{
  "n_layer": 13,
  "d_model": 256,
  "n_head": 8,
  "n_kv_head": 8,
  "head_dim": 64,
  "d_mlp": 1024,
  "vocab_size": 8192,
  "activation": "tanh_gelu",
  "norm": "layernorm",
  "norm_place": "pre",
  "norm_eps": 1e-05,
  "positions": "learned",
  "qk_norm": true,
  "attn_scale": 0.15,
  "bias": "all",
  "tie_embeddings": false,
  "parallel_block": false,
  "extras": ["capped logits"],
  "init": "normal",
  "init_std_qkv": 0.0188,
  "init_std_o": 0.00261,
  "init_std_up": 0.0188,
  "init_std_down": 0.00185,
  "optimizer": "muon_variant",
  "lr": 0.00188,
  "lr_mult_o": 1.5,
  "beta1": 0.93,
  "lr_head": 0.00881,
  "grad_clip": 2.0,
  "warmup_steps": 117,
  "schedule": "wsd",
  "decay_fraction": 0.813,
  "decay_shape": "sqrt",
  "final_lr_fraction": 0.02,
  "batch_tokens": [65536, 131072],
  "seq_len": 2048,
  "doc_mask": true,
  "train_tokens": 690200000,
  "steps": 7547,
  "dataset": "wikipedia_en"
}
Each number is 128 + 32 x the weight over its row's rms, rounded and kept within 0 to 255. Layers, rows and columns count from 0. The size above them is the row's rms in percent of the matrix's.

# layer 3 attention output (transposed), 512x256, rms 0.113, rows 185-191, columns 128-191
size [ 79  84  88  88  80  87  86]
[[185  90 119 186 119 121 128 134  81 116 148 167  98 206  92  87 133 109 143  97  66 174 146 111 144 103 132  98 134  73 142 118 117 129 134 109 129 134  97 209 213  86 164 169 152 118 102  96 141  91 116 105 178  90 109 140 116 149 122 173  92  82 135 179]
 [126 147 126 137 111 131  99 137 133 187 138  72 123 129 129 122 183 112 165 155 194 155 119 119  70 136  73 138 189 173 171 161 162 159 164 160  81  80 173 128 140 132 198 101 143 168  83 153 122 136 106 156 172 156  75 173 156 125 124 156  61 161 146  96]
 [109 125  98  47 130 103  41 140 143  63 106  75 149 126  83 122 110  75 130  89 162 152 104 144 163 116 138 140 148 122 181 188 111 164 124 173 132 146  93  98 160 122 125  83  85  92 150 125 167 142 143 172  78  84 178 127  97  95 120  95 106  95 133 117]
 [162 144  81 161 117 147 116 126 160  86 158 114 145 146 164 117 120 131 180 172 116 133 133 150 117 148 114 131 139 168 163 135 172 115 128  93  87 192 124 142 106 157 185 145 116 153  60  74 129  78  82 123 155 150 109 143  95 113 106 159 138 136 149 103]
 [139 162 175 128 110 134 122 129 138 103 139 121 156 147 136 115 145 107  89  65 198 101 146 129 103 135 165 136 158 140 120 120 147 199 169 108 140  88  76 106 160  86 199 162 135 106 157 163 139 109 112 123 153  85 122 142  89 101 101 125  56 116 142 122]
 [151 103 137 120 126 163 139 157  75 125 132  71 168 197  97 128 142 117 123 144 144 166 104 111  68 153 112 187 160  99 122 107 119 113 166 152 101  96  91 164 131 180  89 207 119  95 141 140 194 188 129 108 135 146 164 127 117 137 144 139 147 102 148 120]
 [126 144  60 129 132 153 135 144 115 148  52 151 128  73  96 115 139 100 128 134 128  68 112 140 141 168  86 186 159 140 155 165 152 121 167 141  96 104  76 134 159 133 137 143  53 147 103 201  67 172 181 141 101 128 150 189 136 132 100 122 106 176 138 147]]
# layer 3 attention value, 512x256, rms 0.0875, rows 186-191, columns 128-191
size [ 81  90  85  80  87  80]
[[146 112 167 125 131  65 171 175 163 157 128 129 130 183 107  94  55 112 121 187 139 111 115 108 104 101 168 151 112 149  96 107 150 177 141 118 133 103 127 103 125 163  81 117 129 149 142 158 161 107 115  85 113 182 190 136 123 132 178 124 106 140 155 110]
 [156 161 102 128 140 107 118 171  83 102 122 180 183 112 213 146  87 113 196 125 161  90 109 134  82 170 106 167 203 106 128 139 133  89 165  93 110 127 156 160 122 150  75 109 125 141 124 150 163 180 110 141 156 133 138  89 177 117  81 209 111 181 199 121]
 [ 52  62 187 126  83 104 134 182 175 165 114 140 185 136 123 146 127 130 132 100 122 108 112  97 190 113 107 107 109 160 154  86  88 136  87 164 140 161  82 106 138  99  94 153  78 200 139 114 148  76 157 119 132 151 139  94  59 172 159 152 103 141 167 103]
 [151 125 155 140 143 144 200 111 163 138 162  94 167 176  90  49 104 132 158 115 161  93 149 141 159 183 174 115 129 103 130 105 174  80 147 101 155  87 142  90  98 174 160  64 111 172 125 130 153 105 115 117 136 116 139 129 173  98 129 121 161 183 106  74]
 [167 154 149 128 121 130 183 170 173 128  77 159 133 165  86 115 106 126 105 107 113 120 150 123 110 104 135 168  88 128 130 131 119 199 173  60 130  86 110 101 144 117 130 114 154  83 107 201 154 117  98 111 115 115 151 123 157  81 108 163 178 130 139  66]
 [192 124 162 138 110 128 112 126  94 191 144 135 135  61 110  83 135 119 169 151 172 121 153  99  73  88 134 134 168 119  74  83 156 122 145 214 164 137  97  93 118 173  99 193 126 174 154 188 150 125 118 136 103 132 113 119  92 136 116 175 156 131 140 137]]
# layer 3 attention query, 512x256, rms 0.0718, rows 192-209, columns 128-191
size [ 92  91 100  96  97  96  95 101  96  94  96 103  86  92  92  89  95  95]
[[224 106 173 164 182 159 177 146 125 151 150  87 137 206 168 151 131 140 119  97 153 112 170 131  73 143 161 104 144 156 109 173 176 126 128 160  98 122 186 124 139 160 173 144 134 191 109  98  95  86 129 100 152 141  95  87 117 126 172 114 122 124 176 109]
 [ 84  81 128 129 132 177 144 143 100 148 123 160 194 149 113 175  81 173  64 162 108  81  99  96 172 145 162 125 149 146 148  93 130 109 108 100 137 157 112  41 108 162 108 145 148 116 163 115 184 130 153 117 133 129 120  76 161 153 154 118 138 126 101 131]
 [ 95 164 161 114 116 114 127 107  83 101  93  88 141 141 147 213 153 173 116 106 160  93 139 125 163  94 106 145  98 116 144 126 147 170 115 146 104 161 132  60 142 120 110 133 149 124 156 142 203 129  95  94 129 190 155 111 138 111 142  61 189 141 128 135]
 [142 140 179 103 158 158  48 175 120  76  95 136 117 138 106  87 128 139 138 106 124 111 129 129  78 122  72 100 112 177 107 158  90 110 122 174 156 138 176 112 145 175 141 160 103 164 151 121  98 127 112 148 110 146 168  77 142  78 134 103 142 174 123 160]
 [101  88 154 187 161 127 210  96 202 140 149 129 120 147 114 151  80 143 161 213 145 199 151 116 132  99 172  95 180  92 161 150 179 127  82 107 154 147 122 181 129 138  64 107 133  99 115 127 143 165 148 129 158 117 142 168 119 215 173 198 140  59  93 127]
 [104  75 134 131  84 104 128  68  98  78  79 191  98 150 144 111 116 163 130 133 103 157 131 174 103 145 165  63 154 160 127 145 132 180 120 115 143  60 107 123 116  78 106 119  80 137  58 153 105 197 115 140 106 133 120 127 180 120 135 100  79  83 133 173]
 [191 183 176  86 102 139  95 100 170 138 176 106 127 136 128 112 151 105 128 109 119 187  79 126 125 171  93 179 135 137 139 112 155 162 168 120 158 135 175  95  98 176 142  67 143 125 145 171  93  76 110  59 149 139  86 141  31 156 161 186  67 116 116 117]
 [167 110 152 114 147 162 120 162 136 155 113 164  69  91  84  76 120 162 106 163 130 163 102 128  96  82 124 132 113 124  89 111 118 126  78 176 178 145 189 127 132 155 167 165 140 109 156 124 119  90 137 122 153 109  63 144 135 147  85 179 156 176  47 146]
 [146  92 133 137 170 128 162 115 151 126 150 109 142 104 181 179 177 140 155 176  81 210 119  90 112  93  92 145 180 117 168 170 176 157  84 144  86 161 119 141 126 121 103 129 172 130 111 179 146 113 121 179 202  93 145 145 147 183 104 160 125 188 129 102]
 [ 76 158 198 115 125 104 147 172 124 108 126 141  55  66  80 105 175 126 103 108 123 181 117 132  67 180 118 117 134 116  92 114 118 133 162 122 117 118 104  53 123 184 170 123  80 122 162 137 101  77  88 166  79 156 122  84 131 109 119 115 167 146 143 227]
 [185  98 103  99 143 147 201 126 135  96 118  77 143 123  80 136 141 168  82 102 172  90 180 110 165 120 164 170  56 110 185 142  74 123 116 135  85 147 175 127 144 110 123  93 159 151 126 150 175 135 140 134 103  70 155  83 193 106  95 102 163  78 126 174]
 [134 109 195 110 176 125  83 153 106 128 110 102 136 128 176 119 154 143 174 163 127 132 170 142 118 171  79 115 144 149 137 158 137  98 101 167 111 136 129 153 108 178 134 179 137  88 164  38 139 175 149 110 194 152 119 121 124 112 107 163 134 185 156 111]
 [193 131 119 139 106  87 134 129 103 187 111 178 176 152 138  82 141 178 179 162 126 138 105 118 163 129 115 170 122 122  71  66 119  85 114  86 102 123  95 102 139 199 126 167  87 137 102 149 166 157  94  60 236 195 126 146 148 113 109  80 180 163 161  95]
 [116 147 121 118 176 180 125 113 152 124  80 113  94 125  78  91 187 154 126 148 152  90 181 141 183 121 191 116 103 145 125 134 125 115 161 101 113 134 125 149 170 130 162  64 125 146 123 183 145 164 136 166  88 165 121 117 114 118  84 132 148  66 103 161]
 [125  78 132 210 149 171 122  78 116 169 127  82 143  93 110 101  98 178 124 188 136 146 126  42 161 151 102 101 115 152 132 183  91  74 109  52 153 136 150 198  95 148 133 132 135 135 140 152 152 121 143 159 163 141 163 113  86 182 186 167  54  93 108 131]
 [102 127 115 124  78 133 152 182 145 165 118 176 154 122 108 129 108  68 115 138 149 128 114 165 117 133 186  88 138  79 143 139 130 129 155 103 127 166 112  87 134 159 119 148 104 137 135 151  32 160 111 115  93 143 142 134 122 154 185 133  95 107 125 128]
 [ 98 195  89 171 111 116  78 139 137 133  91 177 222 130 146 142  89  88 164  85 107  92 139 105 128 139 169 175 191 159 160 130 144 109 164  98 163 128  69 145 118 135 198 122 110 132 127 131 149 111  87 111 139 181  89 171 119  86 170 122 131  55 145 126]
 [156 163  80  81 112 171 131 108 140 105 170 159 119 120 118  96 134 155 129 123 121  80  94 174 165 125 135 153 172 122 164 137 146 106 196 126 160  99 100 149 190  83 118  83 141  70 115  91 145 173 162 143 179 155 136 114  99 126 146 172  40  77 114 152]]
# layer 3 attention key, 512x256, rms 0.0691, rows 192-209, columns 128-191
size [112 113 127 115 114 109 105 112 113 118 119 129 112 117  96 108 113 114]
[[151  91 116 115 151  88 101 159 122 149 142 115 129 142 170  98 127 110 149 146 115 121  88  76 178  84  82 144 137 128 125 104 174 148 149 147 224 167 151 159 175 110  98 195 106 108 119 163  95 129 181 105 107  51 158  86 139 115 162 141 109  93 108 148]
 [153 142 120 160 158  90 107 130  98 144  77  82 116 160  79 144 104 156  86 119 132 129 101 152 124  94 125 145 108 101 136 113  98 201 206 167 113 164 128 220 209  87 150 177 128 155  72  94  96 138 155 152 102 128 127 126 132 117 136 123 108 111  96 135]
 [ 55 146 135 115 117 106 134 145 149 176  84 130  90 166 136 151 138 201 137 221 106 141 104 151 115  94 209 183 125 106 125 150 143  96 156 140 108 147 110 138 126 136 124 187 108  89 164 129 101 111 123  86 129 159 126  90  84 109 121 136 122 167 117 143]
 [102 144 123 149 112 102 132 139 165 112  99 123 116 127 169 140 106 130  96 170 142  93 161 112 153 198 135 112 107 148 150 167 145 155 111 104  99  92 149 192 156 125  88 162 183 123 133  92 129 139 112 137 126 115  74  82 109 166 126 148 116 154 127  92]
 [149 140 129 200 126 182 107 103 121 117 160 121 138 183 137 115 163 117 124 122 153 115 122  91  94 113  76 119 163 125 147 111 103  69  83 134 124 128 154 136 116 123 143  97 109 190  57 139 175 123  94 165 105 141 109 196 160  93  90 122 123  83  28 130]
 [ 51 126 106 123  91 162 138 142 179 116 126 157  95  69 115 125  67 166 135 147 119  85 136 208 111 102 133 133 119  65 142 105  95 163 119 115 100 104 129 177  62 149 147 165  84 127 100 109 160  93 124 180 148 109  95 117 116 181 153 122  89 153  79 114]
 [103 104 146 113  94  61 148 108  82 109 154 123 128 143 142 205 158 134 142 109 136 193 182 127 105 149 187 123 137  88 133 157 106 172 146 156  68 169 134 116 101 147 113 106 130 159 129 109 152 146 132  93 161 117 153 158 150 108 127 105 101 162 149 139]
 [165 168 155 140 125 196 101 100 151  88  75  51 178 124 111 176  91 116 100  92 185  75 193 159 138 145 167 123 156 131 151 175 127  95  81 101 180 119 105 138  96 151  87  81 201 145  83 131 181 161  99 126 136 117 201 106 152  73 118 141 138 128 111 162]
 [100 138 158 165 109 185 143 193  70 116 134 165  89 126  97 102 130 109 137 120 104 127  97 107 127  63 150 114 179  94  87 136 133 104 171 156 183 114 177 170 121 113 153 105  76  66 117 200 168  80 172 120 120 194  94 127  74  95 160 127 155  67 103 137]
 [154 157 118 116  72 141 131 110 132 140 123 113  86 138 108 106 172  90 153 179 122 141 174 147 158 137 138 156 160  84  64 100 137 132 134 110 146 119 150 106 110 130  78  74  98 112 125 127 156  98 126 151 104  84 142 136  79 171 140 112 150 168 132  73]
 [127 137 130 120  71 146  93 126 103 103 104 111  97 138  98 107  86 140 181 119  81  80 117 139 126 169 138 160 103 179 108  79 146  87  85 168 104 116 121 140 134 188 152 192 140  95 193 119 110  97  56 100  87 144 135 151 122 137 126 146 161 134  90  90]
 [188 138  94 202 164 134 119 225 155 135 154 117 140 127 154 168 141 103 109  65 183  73 157 176  65 115  88  92 145 153 151 163 164 162 108 135 145 113  72 114 150 150 153  86 135 139  49 184 129 152  91 180  98 115 104 166 143  88 142 132 130 126  56 161]
 [123 152 124 112 131 137 144 156 153  79  54 186  47 129 105 151 178 125 167 103 122 149 131 111 142  97 125 170 140  98 150 141 112 104 129  86  95 126  89 100 242  78 159 148 160 156 167 166 130  74 142  81  77 176 148  92 115  98  83  99 142 171 168 121]
 [133 153 139 127  95 137 145  78 130 159 112  96 112 131  96 157 148 104  93  82 143 155 123 157 149 179  92 114 149 152 175 146 163 121  97  58  81 141 137  71 132 163 137 191 122  99 155 109 155 143 103 112 115 152  93 119 114 140 215 131 110 146  41  70]
 [ 65 178 106 131 189 126 111 130 139 126 144 166 104 135 113 162 184 113 147  88 174 124 140 103 142 168  14 107 167 158 137  99 100 128 180 126 144 152  94 168 123 147 105 161 114 153 109 114 116 183  97 103  84  97 132 150 132 172 105 109 161 173  78 156]
 [143 110 163 108 121 116 161  63 127 119 137  66  36 144 174  47 124 179 161 103 161 206 104 144  78 159  88 139 150 108  42 141 117  87  73 154  72  86 135 108 148 141 110  86 117 152 109 117  97 164 170 205  82 155 150 133 148 135 117 151  98 112 112 148]
 [134 151 136 100 154 111 131 115 174 123 186 149  93 127 120 127 131 136  95 147 128 142 114 151 191  97  98 101 138 128  69 111 133 163  95 117 130 119 172  93 126 114 124 130 117  70 112 176  61 124 173 150 155 119 147  64  96 161  68  95  97 104 213 153]
 [ 43 103 139 120 146  89 165  91 132 107 122 173 100 126  94 106  84 113  84 104 130 105 144 115 136 161  86 141  87  90 173 191  96 161  52 134 116 124 192 139  68 180 143 167  82 168 199 159 112 131 114 134 125 172  79 186 113 148 190 112  85 161 142  76]]